Each number is 128 + 32 x the weight over its row's rms, rounded and kept within 0 to 255. Layers, rows and columns count from 0. Numbers have three digits each. The size before them is the row's rms in percent of the matrix's.

# layer 4 MLP down (transposed), 640x160, rms 0.0702, rows 164-369, columns 96-127
099:027175107177144115094117074094162145097119117114108091137098104120138145105090157134134067118138
094:133132131132125158142077095145121180072111147126115160082090105107138168090075131164080133147081
087:128111140121140140129072149110144103170137111178127157141091169079122108100178089097152117093198
095:113167167094122160170141129121112132116126127140209115141137049090142109136149089125167118145137
107:085142128109126115101107163079078109130121116094094161144146111168175180075178174102047171081111
103:149139086118143162130122091131079123146093101094134180154131068120130199148124124093148156125157
094:087088157112102124085135192110138144161165130168108094132147151123189121157082133113127057118163
105:100139145150129194111097063145111130151143071113104068126124127114159126124127121126117118152134
112:155179095142116156206120165133111080110128135165098137117119122099156137159123107139159165107129
102:189186190137128144149184092149152135130193137096094143131126161176160117098141072082165159139137
094:119102211096109120144125097104118177140150137072176182137129114128118188170158078142062120104171
097:157130146154159097143083143137143136097104111185133113098158137136157123062140117104087131115152
108:210134068185172101142102104206107102143105066134096100120079113130131122118100105083141115036130
091:120149107131181083134104114120160079136087141129186141130168152116101110154129134070152144179110
107:107115148133203095104141121107135106085142057157103166165095076096136141139124148067112129159183
104:130127134093143163106160125118162098132199088150119135148079090119166183177115144142106172131144
091:171094145116053085172123139097167117106134107082106108136111090160118093131118105145126138160141
102:146139121111131203141121154085128111164099079153097183127162098115097096167123143155126130149152
095:136173114129170104086152139141086128136108101126189119141156143151119117131110094163074126098073
116:053107083156124068129105112146127098166138157143156129143149147126089109135153082059105148103107
100:129157103171121118184139201198142130102065159144123119135132122105179103138142152160137102154151
101:120167088063160137090130162151097111136134150201097119167128146148105141082105144188120116162121
090:123115148144127158174103120161193088136095096121112157118160111129114166172134146126149104114161
095:173106073134105151117147130114108110136101146097135125117107127129059119106120161115150193084163
097:134130140146143119134113109070108178083152149132069107057157134139144141163137117141161118135127
103:093135163130117118100103125075114161088094140103144134082175111077120156181121148160165137170118
108:123139216072124126166121108168134137090089120080146099113232125220100107154142080125101122090136
097:072115171132125151150081099169210117115140167113071102087063102088134106099149052171088169161110
103:072095142175106089111062130108141137147180122163164141105102136117153147059093140127155104152125
093:136115142128114166174121114162127082134045168147173165113159134110129170154145153146084047081186
091:134131090127107118109048131133143128159158053116092108201106130147086130090114119097148169086124
091:102110146138105114145128160155112130128107148118129123106144161189133161195194110081125182150131
102:121093127138138141096116148164104051150107144116161170096157130130136176099123170145101171099125
088:107142130121112168113071114165140081148127065126108139155098179142135174108091128094085176093165
090:115128094122100130115140052090199136080125127162150104163099127130150161140160159200066200137147
096:118103162146142089141171143095157092225135094100130076141061115113159127121149164115131097135122
095:097105106103141127149127122122112172176187079179135171106127090160148091104134138085151054093154
090:144091149127125115108120061131123076121152080116165118167127080129096114137144140105140096106089
097:054103135139117099123115134117105114151088135142063123144104163095102129109097117129067125148090
105:158103102114142130155111162083173078070084126143116087120195136161075148175156082113071103126135
110:133211153168122055110083167100104125121091110086097169171168127145152113096200173134126105193103
100:142137128114104100086135100141129118142103193155107087145129092083165205099140120131091097080154
092:133083090141152126134169118130118139104136109159143079144115140095123100120156183198105110172096
108:127112122168130145164089079128086164083144132175117120157141121107124128126125093130136083076165
096:121107121141097072172121136109145122101121094157126116167151134103142170107177093109045152141139
093:136141083103142110118090126129123113139168164141134125148125149169095137123129118091117074073137
104:129088183147076150218128181128088148170145092137144196151132118102137167112079136150112121137133
098:126122125094073108136164054109151177200144112110147160137174079132099164134148166180128134144109
108:209167078128167137154145115141067109086147100183147153138194128188133149079126109120123126156152
095:075088147095107146101196116148181157100072109102154132096078116131117139149113135130106073118172
103:158128113114154093175106093057122117140153144103138135170098155080155250127187122117130094126148
099:106105174086088133123098152181116103126106160116082125153158127132176066103107150173121160128124
106:149116131167111147094191137161113172075128105119205208126132111144134169094139127119153127127150
138:111112087154125131128125116149152144110164145111097120118097068133121114146156201153102130138170
114:130086105134150106098136157130098100112158091104161130160098128146166098145109140126160144155138
095:149107146146101139157104127194131148167156146149138096099125129153140186091112141135148211200128
093:169149117127156076173136054139099082067120115127140090126151175125193173128172117104142123146074
102:115136083109128080106058151116108132093115109181100115102140145037151137115131108124121170118156
093:069159174105120070134148131089145126141162091086161143174125064141145095089106133147146117168111
103:132179143084130172116129094126122110126134069094139130170088135142095067119126114168098084107090
105:179179098102087155094164122110141190143081091076116115122169172103112082128141151152114070127081
103:155159110145190126160149104159144185116101101095119095152169056147133094088180083187175161145101
098:159088117091140132097127136073150122089093157135126141123150125113071148143150042121191101168121
108:089120138089133179171128148107101133127127065047097149132136100112138130110143147144112212124089
102:114099104120139125107153129129115105146138143072097099158106107077167109141088143149110118149152
095:120129161125067122113159123121106062100152129208128105165115078113153125118140133115120135111127
089:157127114113160080064139145138104131125108089107152131119091130138185171122161182147099178095119
088:102099085133111126166090043085174123171115065101111170166111189108101185130144112101178133104145
100:158166094112105091096146107092077158133081119150095129123105134119191164130116113124117159118154
098:085119085143098130140126128128111138093119128159069140169114169100141117148090132028134082150115
099:130147123158133136150025103097127144141151108060145104075141151133162138124165104145153160154138
095:118077117140132156150099130116141115109147084107108176139101086125147169109132141070113146115112
107:106133129083136115137149117096181129117157188124111159101152154103130100145185097076145115116124
088:102112092122108095149112141125155106065159144085097144144149173104091142147130087145113143086119
095:161170101175154181136087065162134096149182164148152112129200096195102156109118116092073146107065
138:137100147132144102135167138174143114114129150118121143120129122143085000120125147114108171141082
106:116185083151134095111093093094134137119150196120107116122162145169088196119132147157113062129177
107:118132129115104092143081141092122125151136106099132120142136156152194200117196124138109133117133
097:115118049178103148151155149107158096138104061137165099113123106115085129104143152100141198168124
100:112054047101098105100187169131121116118179155152091128109159103151088121108138109148197159083077
101:150131128165191111107153114166121119123143108118076136155081154103124124146123122146079129205159
090:107100107143090125121153172123156108138118117102092147106175131133112112075133096127071139134188
106:118151115124134083106109075146099136087217163079101070175146080144106121120124152128129119157138
097:115167154129076146157140153150151152162146116098103195106062114122149120149185183132155123154171
095:056110113130132117113075134112134076107133122136117069152145127118096114125107150098191179114110
099:126096160123124119097167112104090112146117105120197121073122134131123066146169148096176096168135
096:055092080116144115148117132146131138000165115134132159173096088160134105135137073126119142113146
110:072113145135157094072100146094065094118156144137065167134088094096131092147102167091108105149110
099:168054134162087152130128099092120074101116137071124136173146117160102119171148092169120171125121
087:137128084116193164105118129141112148171198087152082096125146138181147147140124136055140115117133
111:107168110132107188106146094121158150174137144091100093153196131131097057090166120123167137110149
090:097162098096087184143117130124090192187094066139099161174072085137178123156131101067156127082128
118:128153123101159180112159106128140143116133103070121080128186093107169146156098172123123146130158
096:135141066071156160143196135091128157092163137079119090173115116068195098069145129116156122090148
102:078168154088159113108101150147119096134140153080167128134102078127149136092134158127175175096149
098:159125133127138130113145132113117165169116084080125088125142108139159140162130136110076120106136
093:107088148179112141126146095070170130128169083122156145145122170074190147094184166109097108114133
104:190155154097137175096151101203158134105106147161121077117206119176088127163136104107186101146160
096:124182051115111109173117130072137152189096071145189128082152105076068148045116104151149130150080
098:120139078115153176085152137129088093096145186144157122098155085098142139165120138255158069155091
099:099126131080216131108130038133099165124134083128113182138090148095150149131126196147149110119148
089:087165180169128110149142117129140074075054114132148152143106120139145154125164103100138033164065
087:124163105130125103160107133099145092132143198105113136166070144170147197129139150100075149125133
099:136170133147120190059164223108117151093093102121166134165142132154091143109063141102155159086105
111:151137117059136143066162140163142168118158126111190117164123092105099141142149134112159135143121
127:098095101122140119137134109111072140164133143166160149107083099139078122148079095120143117169145
096:186091128113100147078121141046117126080154057133141147165109143107109117147116072136107117161151
096:147144116125121146178120132140172098100124127148175103154085131067140136163160106117110143167135
132:194160130109121156139180158141108088118119176163119139113115138135146098138081182143120152117160
095:134152147121063060086109131152125104102135142130125113140143127124127134162177120111096078096127
100:106139118101083159172066069163120123106102161116126115240110125143137157171157206141118154189149
094:156131180148060089118176088122153129111152072146168155092184121119170154149134155081088123108109
101:144167092109112107068123174133110109103148141116130102101116140120160135109148074115182069107082
133:185117109117138143086173134182106126148139080126142133118134093109143137175098146127156133147142
097:145044130104110124136123133165100106132122188101095093135114190143183110095122104200089124112150
095:110166114124120074159185111130097185124073136106142190126147119144061128103129122155174136087137
102:110150092141110094132150138159124123152105150204121093125141187100148143097156074094124199114177
098:149088144171140125102065197103097118147130143083092106073122174100171103125134175138104132144062
108:135108146121116101118082129158147124102188080080145147137116109121183170176117185145109113102163
109:116180199164153158130079100115128115107121114148118109148176101136143095138055122128093141151157
099:052165167187149091118102120104091116143145138096147144074141073135134134153137073127136139119132
101:144137132106129192101146178177146174105085190161108127127175073165064116142095170152095099117112
097:067095176137077093174071154102073158170092143137143077139090149109093108130150163130119176137128
087:091106192141187117127150131153145118129096110102138143211145075137196178097125142158103116132115
093:083127126132092141148099106153145132124123184107166105142127128145167142129108118127141132170098
101:124127169111164116123146093124135141101116059117115090132165098177158097151143041149111139142132
117:080073147123166065119106136140148102170150133127142108086098106105067128126107095143156138073161
108:144161100081115127127120126130121140164156156084114135104093114137152161198157113153090116151120
116:115160062153155158142093121165182094132153135066119078142059128068091107134107123148127095155146
097:109081128167148124128138111061148149126193166137119147084081160077102162140135129145159129085080
099:136118099100197141148168116061133092150144135154117141138104144087131153140139069089164131116146
101:139188115162074154174072134018136140149090093143100090146111134130211144049164110142109165101138
092:084167173087098128101109086145136146165172135121144149128094180139134137184160129176124024093155
092:119112098112139121096139127179180087116132089074143147100130115066150142159123124132176126148068
096:160140166072127092124092161107153093112118130114132156080141109153082103125125136095112112148133
094:154187155110140071172181103121107173080093160145160210114107099172077166144141108143119147098176
095:135087146130102119153086116157134136142132150145143098142176127093137114147078155149135164172102
099:119126155127093169112126149113116155144173178073133106164093146107113112077095162099129032125103
087:104141130102079158141109094050112103148148132162141144164095095087153116048164097165138155136119
095:095166104178117105105097107129084130118104138047146118223164166156117109148173149151155165072169
101:117135108121114063105106107100118138139113128141119136081126134144059120104127098147177133132144
098:143144090131092118135121069192139142080095082106112110096142140101095134124095078188162113131152
094:158139160123140090168143090015155160140135131133135167110151090122073138134174084080102117096104
086:134120116198127095169163169151107128115137123112102122180093098139159103157143115153080071166098
081:095115169135187076135070151121139078174117107126089114108146129130165121118150090148066153089070
097:158138126122085113184125100080109097087145141147075140146100058170063127136132117174128110106156
105:123123173107106090146171100096082155106131107134194118117116123117089126149046127176085170162130
105:149134066111102080160109150153119129104122170159121114115146148111140109080157162083116083131064
096:119150149192158151061163146063161125078142159176178135171175144145137072101098073143129203150133
102:096123161164138100092110078091064153144143090140081120118139110118148098122102139189133169178194
085:149105177113161064151156115123084129161115177128088104043147140143145135181153110119145101086127
101:162084104127110147134178174122083167158194126138118140117181109105122115156127069117108120126093
099:130162187148169119104099210103048129060136101142130162190133143140109095188107138170107126121155
098:073142139169118155152109120154152115148142145100102051109169061068158163111150115086132135142147
090:175209138146153119141167122158130138106126099170082123132083138186145120135119115083114132098150
097:176136153149064110088102127146137084129047117119126141083175110128127114143161145170091157155158
102:126119152113104164155075081082119097136123131104168140187083166155160193132132147138148156112186
105:223181122111131150148132155141141148133119181118131097200162152174076115118128096165132145167133
095:128115146075124173149130125088097146111200064136133110118085131096173134141096142103071200130106
096:167138113094097138122089153183085134160110090120106125157155170117090119108144076120093099141063
094:066105140132104119152162145119158128128182084129088133179113156138161110129107142112144101146131
100:145135076078122114143132109115109122200104156115127117204162133095116163165130140141183163119162
088:136088073089124189169128135173135140162114142127101117181139126132097106087098137126134122151148
099:143119121140172153128161119129119087135134099115083109142132152146165090178113069117095111090152
097:164099144143091195127147115147126126137103167131126176149123129121144120073100125117060105101151
096:103136136193105118139116102159120156137130181098124089124090144111084115126148106085194136106178
095:089148159207139166143124114139089124164112157087138115097123093202134096133166139109124146125161
085:147107184157083116135044146110125077201083128083110111077036113174160159081151098159130117150081
106:152159145141115134077144158128103132108120099118114147155139096114107072127107162128202154105111
090:106140150113152128160124112148128125098129107131183174143113132145107102073137122148080154069082
096:096110118115143121121130117155084124111117118089089125096110084138056151126111142128158136059171
095:176085160090138180098120157092142103097082094096153173131136081089121192127153156102103133070163
094:138153130167111128130120149110149098169129154161198105102159168142107104103118068152128075100100
096:122123152154138188093066180061077095126144141131143097134192078145152137108146144121058131154137
095:144134149102107107113061136108105139135132098074149121116126110086114128094133145124100097127140
091:121154136095118141162166138118122111082074102102186141189137169153152093153162139107096106160207
096:107094142115156151140131165095163146167152138133120123107120168117112138169162227073154104177102
100:133099073064140064170172131062119131142108126158151112149133109085127112113138123124090073134154
111:090182146112078090148139120135121073112141138137120113178119110122106111180134156109106097164162
084:154092134108141132105123175068131183154129159105134155116118110114211161161167111134075163109189
114:091134131170119155164136114144151137134109141140134149101071144107174096105086210117185103189157
121:131085121091128115104119179170125155141145161160111149067162071114126066105067145110130076155129
096:090138124152142152158105173157092157102092102141132193100107158094141181150113161119124116103140
094:175132178150107144153147094130116113190039136117072112206101155120138097162129129127090075115112
090:107092134126121113136091111102186113182120134153146148078063093177135132162121126112131052051135
085:134190135168156137100095147115083114098064121101174121176156087146136111136131081087180141086131
097:136078111093151100155123129125170107138149154105151127139151107135117102139103128132066131095132
114:090143147107187121086126165079101109174151096129128152107081082132086109135156154118107103152173
101:142115111206080138171125085176133138110122098090170138088158136153089111110168171129160185135140
093:135100121114113129127171118166093053127173100159153108128072106108091197080153145113149126131109
106:095118130093131069124125142074116127117154079097120211138052133170129131147116153119123083109096
087:055090152147109133136171078097092100080194112108178079156122092132140140098098136159131173140124
104:128127120125135123143129175128128076112067135089151123082093098154105150124180213126139177144090
096:144122151143097128152113142169110163149109145174120173123099155144130122122168163100163091102133
090:083070132080122135132199123151131199159108180092130093147143139065147126119120123155121131124116
098:148079157149096115096179128077172126155133192115124086081132139129147138140155101063150109092101
097:130118126119155109149186176106119136105155171151135107203117134106108116077165127115084133190134
098:161017110077105092127115119089187154129082127165147167161110144139112133097108132161058132103142
091:153110138156159136107125089044107087106152146140122132166115148147125145119095166169121155160141
106:138115155190149118179134170098085143122141074147157105156153120123126139142114132144139120152122
105:146132148124128133162120102060108105178163141165143148104137093143085096119168087204131114132124
091:132151182117126157136189092130118118160177094164099097141138079084111120105102133132136155133133
095:216131115100063142152041112137140120131175140164126141069151189121120122085116085106127088136118
123:116100058127115145156101132122106145154150143111117105096119144151128112138090077125107111107155
115:129174172119137155091137094115096103109101077144131087107081099129177120094126146114106151137164
080:169181117143118134130081157103162127169165131104166117143100109120134096146155171081163067102122
# layer 4 MLP up, 640x160, rms 0.0843, rows 165-369, columns 96-127
088:134103173121098147107107183226134176146113100116132190105138131087156116115062117177083100143070
093:161111094099154104103133165062129144075110126118149156081164121117128154158122154110146113127203
097:152147198132178185134128183192095124171134156101180142149073117067089112161164160119158145126163
099:125108073097107147101105140140094068150122116044111147124150145083121118111061140100161125191100
098:193199133122093143112094098103130163168156077112180133103086092115140152203086095118145136182092
092:132100143152107098137123138097111167161150159146085131101110106104115174117094189119124114128111
104:133109146082078117113107126121101140125144115166139108075124107161137119106121139073117167112146
110:109211121062138107167147098112190092154119130110107169121105141090122139182112131078147100180189
108:148139163106137077136162137171147074126132111046135127088129080114113078107156085077188159117088
093:169110142145097146063159107147047156146179114075120147130124131095148155162103170106116077155136
103:131141108114127165117090090202189120116138134131138124072108154093155113077132057150093084146129
118:126170167077091133121126130119046095141131106153136045136161090111161115163138116105143131085127
097:107196115099143100118130110171132102153133078126101134126140135126131090171082114117116142183161
106:117133123139128063125115082152115157070128075113124128121075088130143132144153114088142100149218
099:125121122084099153111146102150098154142118122124150132101147156139121168184126137090096157112142
103:176147151106108070135135133097153093148188136058119133135131120127137128119170059138171133169151
113:161136096104133161104161107130087131108112086100127175152138110117120140161057152119110193117126
097:143150159118196116081187145159097095147147051170152086125103115126093162078111119140106086148140
114:092173128092120072146101167185116060174113108158130137127134097040125084134116114077109165150078
098:143139093178136134093128182171133168108100103073148088147095101145145107137076161188125074162174
104:104132151103143106101139181145118176124128097146161048160147141126106169108177114138135106087093
093:122163114114070154093132061103139110147110091108169105129120138139144096175055115137135215122132
103:216123065125132148119150121132112100144117136139155102156147144055099150159081117117175127096130
109:143129109148180128152136142122128184123110143110112185139097107078180137111089137096235132224153
106:089098144117085134113146064124087159122140143135165114113142124080159082219093145132154120177135
100:144103161148102167131071136127125104117172126099145084123156127148155156144105129070131107158041
103:118155133161108173099110144170168136057163110152138077075064108097115155083150102162127118154111
106:123078172104132099126115141142081160171121127121160083077110071131121136126068108106108115108106
091:124153112142122164135120146162107079126151119173182191123117078112121151136124134144065095122172
101:131083107125077129087098090100122115139130083161124125104188093135090114187149155078143157098116
091:133188115110085124123149159221203106163112099114111122087099098095135165153154103090159131150081
101:093166066108141131103113179165147041159064127129154129101145189100096137077116096134107154089092
090:107130176088130165128098093156108071172137093104153087146124171153155115128143125129130171138128
100:147092111071141111088128089105159132059089132129164151143122093132159102104108163152083151134114
104:103103179139229127123154121095163102147131109056149096103096109142145139116112105125169086153135
097:119161113120088072085122199137130158170167115137150109127100052128141090161144111086168160099127
091:169101105114139100136109132148120151085229135133113139145116097100051103120119145103129137111087
098:091137158096166130108128190129140104128111111150095136082055180143066145123089120121114142147152
106:160122157134161149065129164115146101112148140081125130136094133149124185185121123061131130158134
107:127169141115187132139138123157091174146126137163059098101197074114174088119199166114151101175084
103:115202144134165149134114084163160123132110141145132140133104102126132118127101096145150132155161
093:197108144140120076123158082154115156115126099126151138108072188099153136112126140208089124138135
110:150139131132137143100167092161134082099125121084169110125129095150112196148115157117168182106135
104:096137105182146106099088110138150140138159127116133138168110097086153199137164127145149152149165
109:148154128139103105069099125103179079179144082124153167102075158127210098137122134092172120119114
102:112094229156137115110189111170076103140145155050150069233116155082129124138072151116102151149107
100:135067108084141132104165050153150135202127118080124149124163078106141159127120125171156129158127
109:155200130109127133105120160165088106105165120118137144137102121125120165131133101073156166146147
099:157145085073165121117185142190176160189124119121142081118073118080091128130093138151163091126102
097:128124174111138129072181139108106142090138003107131173154108075122138119129145126118144229119132
096:099159132067122183145127119139129139154101133176116137104100125095153116130110139179160158135131
110:172094156145152204138155184165098123205140086092175191133144092108145164107113082114167125153138
100:136153116096115113077154103095106098164122120130173078194112159086133168163145097105180147138096
103:152137109122148099138096136111160158157115122057169078099083136104090130139086179075154125143124
093:117136076080115111129128118196163141133179114135124041112133143142123159158137140162115138159100
104:098138113143137098114090125126151089099092131092147059157077112144088155099196158094130160139078
106:089147113132241151098130118167140137145133120137098104108094162104165140156123121106167112158136
101:093110092111180156136143107079134094172199128072132131128140101098171067096134150091123144147186
106:170152151107122178088145197192147174111097114123138099164070101086115113128096089150105080109132
108:187195099121074198124095163091130210132110082113091090106141140074123125128120159140113136105119
105:181152128082146114122152121126186149143136122115113087118183032094146136095190050149188129145092
098:090117131129099120129094139114144157130185138118143110104108135102164139172122108125122145126163
105:113161155097150159091095187158092044164159118138145079102108135136173138127148089139181134113089
101:138085150136119181115189159208121172109135135091151077161130171094091138182087119084117128140179
093:153149099143085104137122112116143106093158107075122165185132092130105139129137162113162114157065
095:211200130127166133125155124173089145146180138156182091113109174118156144120087162112130172148101
096:172098114122114151147144126117125160241106071107162116163163149148137128157117158100143184171125
105:102137108134142083095129228170130162124142052103172132101098141143114137174125173147104133158108
103:092173189169201172155115158153145139080147107119152189101106175121182149127108166023119172126139
105:098072124167192131083130120154113081146185103089130141110119118113116130139134155159148149081113
097:129074190150112137144173162168136158079128117107155136061075099100117129117115131146056115103093
112:146144101144169178135146088114152183155166097046152117166144149118103113149121116121126145117166
101:147110077142103075131137116135157140095107127111116114174175088104205155159141137115141137086151
093:185198097132156146080126134137165114157195133116129132090082105152111189089121149109136206107139
105:139174145129136142083137128107118127165136120122197102170103136145153224162149141132184119097160
118:096169076099125133072112149159148075133132143082101126143111076123144122145099179123141180119106
093:113175092104151181137113102130145136131162172183209068122142155131134199079151173112139117095159
104:155132072154187119111138146089091118132137114118199104122158114067133122133132126138130186114128
098:143128141119080172119162151135145133118150117142111165104172104117135158183126150134178182105113
106:171121131173080073100101110121120137099135113087159114094101121109128115150106118137166099128099
101:086129074133131181145179190098134095083078122157150143117117138132097136122122085114149187108125
103:140147124126119124075175091159099117142223123145079136105094110123129145166118126111146125142188
097:153123161131146141110133095155129133167103118116121180153120124188208131167101127096180127147177
091:075174097087187122131076155135170104152115157129122093095118116066098125153123203136207100184142
103:142161199139141120087114135160133116114168095132144080203118146020156055139115146133125153136090
098:149084149112165130117183080181081152093145125176157097098099142107170118161140160111131109152109
108:110142103103172142126104218158130131105084126160131185121087131144114146146127147060117193122124
102:186090124150075199118187116139053082114130136118170119112152109125128104224131103149096139161143
091:102140158100097104090090134109158110100084055116127118063129131110127080128144118147115134113109
104:151077101174130135106094171106104121147213125117182084126122127096129140182057153175141099126111
090:141142105119196198119134113169118117114113126109165092148080087121124119165115109090133132054112
102:081057101111139143146179060141151067094153074063149132095113133113128149145163082134162111164166
100:147110101075168132161151102137083129148091086112096131110156133118204136121151177096077137060179
103:064144130126148118121116146127116123116140162139218136111083133150165142119137173097181187193161
097:174107124105128179113130185149189140167128078164111138117098074116125097170108137163095125094121
098:164110090149087150140123179110157127155124092150157126119130145105216133148192123108108142103193
108:198165111147144134073173092139157111177160150121177110089149089142127164164103110129124103122173
098:150167073088103126112100131095140115160136153165190102122188111104121150116071166165131190144133
107:137122118148129162128129175160104144096183117118080134079091062091135147167142105190134134156127
103:143101113102165162125147147155118158110122119103168136148097144092123171120122123182143100094167
093:177153124143160136088186159155116142116130072151186122124098110167119147182099125116093116149097
093:082130152098136093041133117101069078056109090152163085120124110111126124103119079147160157181164
096:121076148072154106097165122156116178137118111086146127147129059155160129100133153113167136075130
100:148189053081108142064153090119136147147177104088180111148129107070095141141122107058132127153155
117:111088127139151154108112132134122099176112118128111125133120110075102143200153156146174117163134
090:166122129096099160098158184126182126102130055114137126163065131089133119107112088147151111117136
107:136120127114120122066110140117073134131149078193134116106133138118104096115068122097115157165200
119:137138149103133135127104149170127104134166075098116132148149099128132137153086139088135133160133
104:142139119119206115069156082108150146116158105135160099149110117137115119108147127143177162105109
097:141157136193109180131104056166104105089152132128123123174104129121141158172135173131132128123113
103:109108177168072106086199056153127143158154123080147100108140088119186126157145112073140133151165
104:130140148089096099129121090146099069102102127095100037149123118111180105106100124089133122151104
076:106129153085178051061151138137154072136137117102150055107112102146163139110087160126145160194176
097:210113109130170135128131133159119138086130110114172119115100155129187126111134120153151093146095
101:115217079129134116110129154126102114190141124102121180133132102149100107114114144199199110095138
103:127100093135093138118110134155124153155055128180133095141143150102157175113183087092118152114150
100:140126156116199135149114129100141138165151095128126201103120092084108181132153188080152160183065
106:101122144123154084125137100138098103228157127100169140176066135092185132175083153103122094142121
110:125155121176139140084156134127094102127159108068158123146082087103119116184149116116050111160102
103:139137196124127147108161100119130117101118129177152113048126129135111126132100102108188126105163
100:184148038138115118070158139191149152115100197091126134119119116042134151117110135153153113182096
100:118132136177180106108100165099070150169091165161139094151072151145089078227156160108119150165169
096:116090116142101148153109126160114089104085121133118158115114066133139140199094078150087115111121
092:087131129046108129123102166120092185145155140179171123101108155081160132176060177122145141111129
101:135117133139165161103114081122168124121168118087119085113080083113209136155073065107109127137121
108:089147059101092106138089111186151126147124098069146095165156087134134151191117214105156138156140
103:155149128111142191110098100127122091121199095118119103127114118114134110123166053123151131155162
102:143123102108155125092136099095159142137133081122183103113106127109125145119035131123157104125151
093:142113127174105090107162142132197116116143127134151174086100114109196145168158198110192135124127
106:094159176075126100079089108112101109122127116123151106117143124098143122137120169130106141208139
107:135147112115122137133128123108189156137140131104160160163102116130158172111114127141120157143133
094:114175157104113138119107112122159102121162100154127090095096191134102107139084105150096139153133
101:179139120141148058123174057179166115081147138086121125101132097071146166204124122150107121125101
094:153125095081090111141106124090132109128127067111224137131115147117103121118100079141143095184107
102:093174140133117138149139158167090144070132109094145118118113175148096104090091139111108124155157
103:100113113139150151135097166149117148115139134111173103105092100072194130209088089157159117151183
100:125175133107116110086160105109127137118114147172152103148078140121155133130127187077175053134086
088:114096178093140176090135137105053123153124127094124151097142075145096073110106177167092112139101
099:156161086117170163127087139112089093133109141129117153198111080084132077112157172142164156139110
102:082124144136086178086130156160104141143176071113116179159140109133159138140079133093163159108115
104:133138100110133133149155146165120137162161079109173140109103178095112162218110104190188116107165
108:150172159068101152076151136119089121128172105101148126191111103098134118121109172143122167119119
089:161177063178143086136151172130147074117102107154104124100081095106201163123071138126101083125131
089:121078162100164167149118156117151134164106125105131073169195062126153152153140106107119147138162
105:188172092103106069119131079090195100142139144148088132115136115107129098143129138162145117120141
108:153113116123165137087169125181102065113113126077145110138092181123108118136066085149144140193116
105:134121093104155072097162120181073076140157104175166086108087080142152077103127139093138134130108
100:109184084156150094127169129067143116129169092146163153088100124143165149111115134156131124138145
106:140145180125096131084141090125098129102151122116107148095076116105140139130120129179158122185200
088:195120102143161084147125195128140145123112116074145119086145184104148158141119084103130130125094
094:169121132117108149096138137131116109177176107137139109126090185142087100118157172135174155178096
099:185137166135237175127157187160068105169173113118116100140083153126128097218129155123142161129129
106:162142070174107120123149129158107134134179136134088123100110065123153209093130131140210141099147
099:124169127118097171115083149127113124116176112137087069150160106158128118169064113127137203155121
107:138177122167114148124148140110109118174159091109097124144103110086108114118206130128128167109132
103:079131106121140104085154126128151077146122116167110051139099102116111144154148139143119236133122
111:177158108079176162129100154115148172156109099135157117140096136149106143131099092159140124120144
103:173079160145178095105116195169175145167194136143190128138120176115152159176117165099127173127113
103:157151147147146116126142142150082097160168130100171140176098128117142105111155062104109108153137
097:210095117114157186127149091133144114123139147132107087146117162111201113186122167104160116145159
099:140186138096165135137132140128085122206075128038150110156113093102129118198138147119142128132120
095:115095074057199188121142120160101171117099135124166101170126127140141094129135131173127096146137
100:150157164086125163151161152104158111099119084103101084086136101119164148162105154098110113134152
100:197141112166117160102155138145139098126115098169135111149126136093182092122073203066115091126106
092:129143116142107075117150103114151128077152116093149083095080136107108108139069106133133121087185
090:097130147160135137166141172131085179148116145142131048010115097189183108086082145105171126134139
088:143148121192181148135159133101083138135094144147109086089115143130112162114101152125153109165107
102:168130160151089091104142070105110125111138141113136115124109130066130157137117197146122129111175
086:156109170091158180156118125141108116136126123111158138160096114146109175112205122148107087117116
098:079187142086193186153162134141139134161111111136126172190106106049097139168143130118180138174195
094:133146110103126147089102205152150172136116112127116167130109102117119160166157151091084160086137
099:130133110176147154138063096176108163121159122159105095130113098117156106138104123112112160107115
101:134133174121194134122130091109133140121134115115167182111086130090105175155126135079101117166143
098:131201154105098105126101166071154154134141059126102100069098121113126171151087165140085125138184
096:158144167119105121125133113143137107111158094096204131159082191133181144187109123129121134163177
102:085185102090161132058199167085144147120165115009134191120134103101089096127141174095132136142132
097:104184147086175134132167128121085112176116112147170097113118094153172135154067130081107119091160
112:167149139139118093128174150121090118181170110122121149153077131081107107207139128115120117170117
099:106105105144167195076125115113142156164123140109165134136123095140182129107098117115096187197133
108:089104130167164150140154116110192154140119123100159147127109204070109154153038046109134186157107
100:137137129093125151074152111137114090104130061111167127148075121095152135155148123130160155161136
098:138188049111125125096187172127122160086090048119140170085122145126102101168094149151141128153130
097:179137141180170149165162135144125118161076102097103129195134099092155113175115098117127159139124
101:114078079114132096112088145171176135111113081071159184119125100165133109133119204080156116095105
089:120225156136195132149090137147112129145125081126135114118138140142116131116144136065123116122079
099:146149120127171150138166138169146155053129119066175148090136075119114141158113146092088170124147
105:156057090103190144115137105121145135139163087051122181164116090129126183154066154101068142128151
111:084115069158112146109170105155134128160174104080194098109119116124102143166159175144141133147186
099:113122102071139112091147114140084137118113130157127113102123088108105120216116130135123157098191
110:123113100073116128114104139128125111096142126146142136146143178104125123176129122074140125167109
093:160123101058172123139178128159145178138141151130155165150079049177135186118140120105143149156169
107:087077094153092119124151160152109125130158137135229141081120070084153148123110156089127212130129
103:161154105139107140085127145179100125101110134152168117188147126139148131137132139057109136155105
094:142085093109122119078199099134176097139081154132117112159115087108167133180142109049137118111076
101:153139093121127130085151117123182071091071086131153079131117086064113150162167159114162085161110
105:142113090120098097132140122123078092134194056118110168142129136122104129127077125161088111149165
097:161106107136117147081151117145169131177097104202110151125147086124146108148096128166108145168069
097:176120097144153172173148135126101146086142122153109141072140159138151161128058143143213166163142
102:105142189160097124097180132130143108154140115128187153111144155108118162134110166140136125156113
092:133125142125105134128139090115114106171209117127098161080115060060066073130136105191144126089160
101:174134118086121070141123074188145105205179067143119132116085089084158158119078122134154168141143
096:197127154136091168078095106130118071100147082115163166055046164135177094156154164166134131121136
117:121122119129148110087115084110114135143137132128129107060131132133128097092100084102187091135133
098:112200131118139152160102146143124120106105102053111094096108115132121129112158142085053152130141
100:080151104102104121111136126134169173127187164177157086101076122158165141128109189145142128109126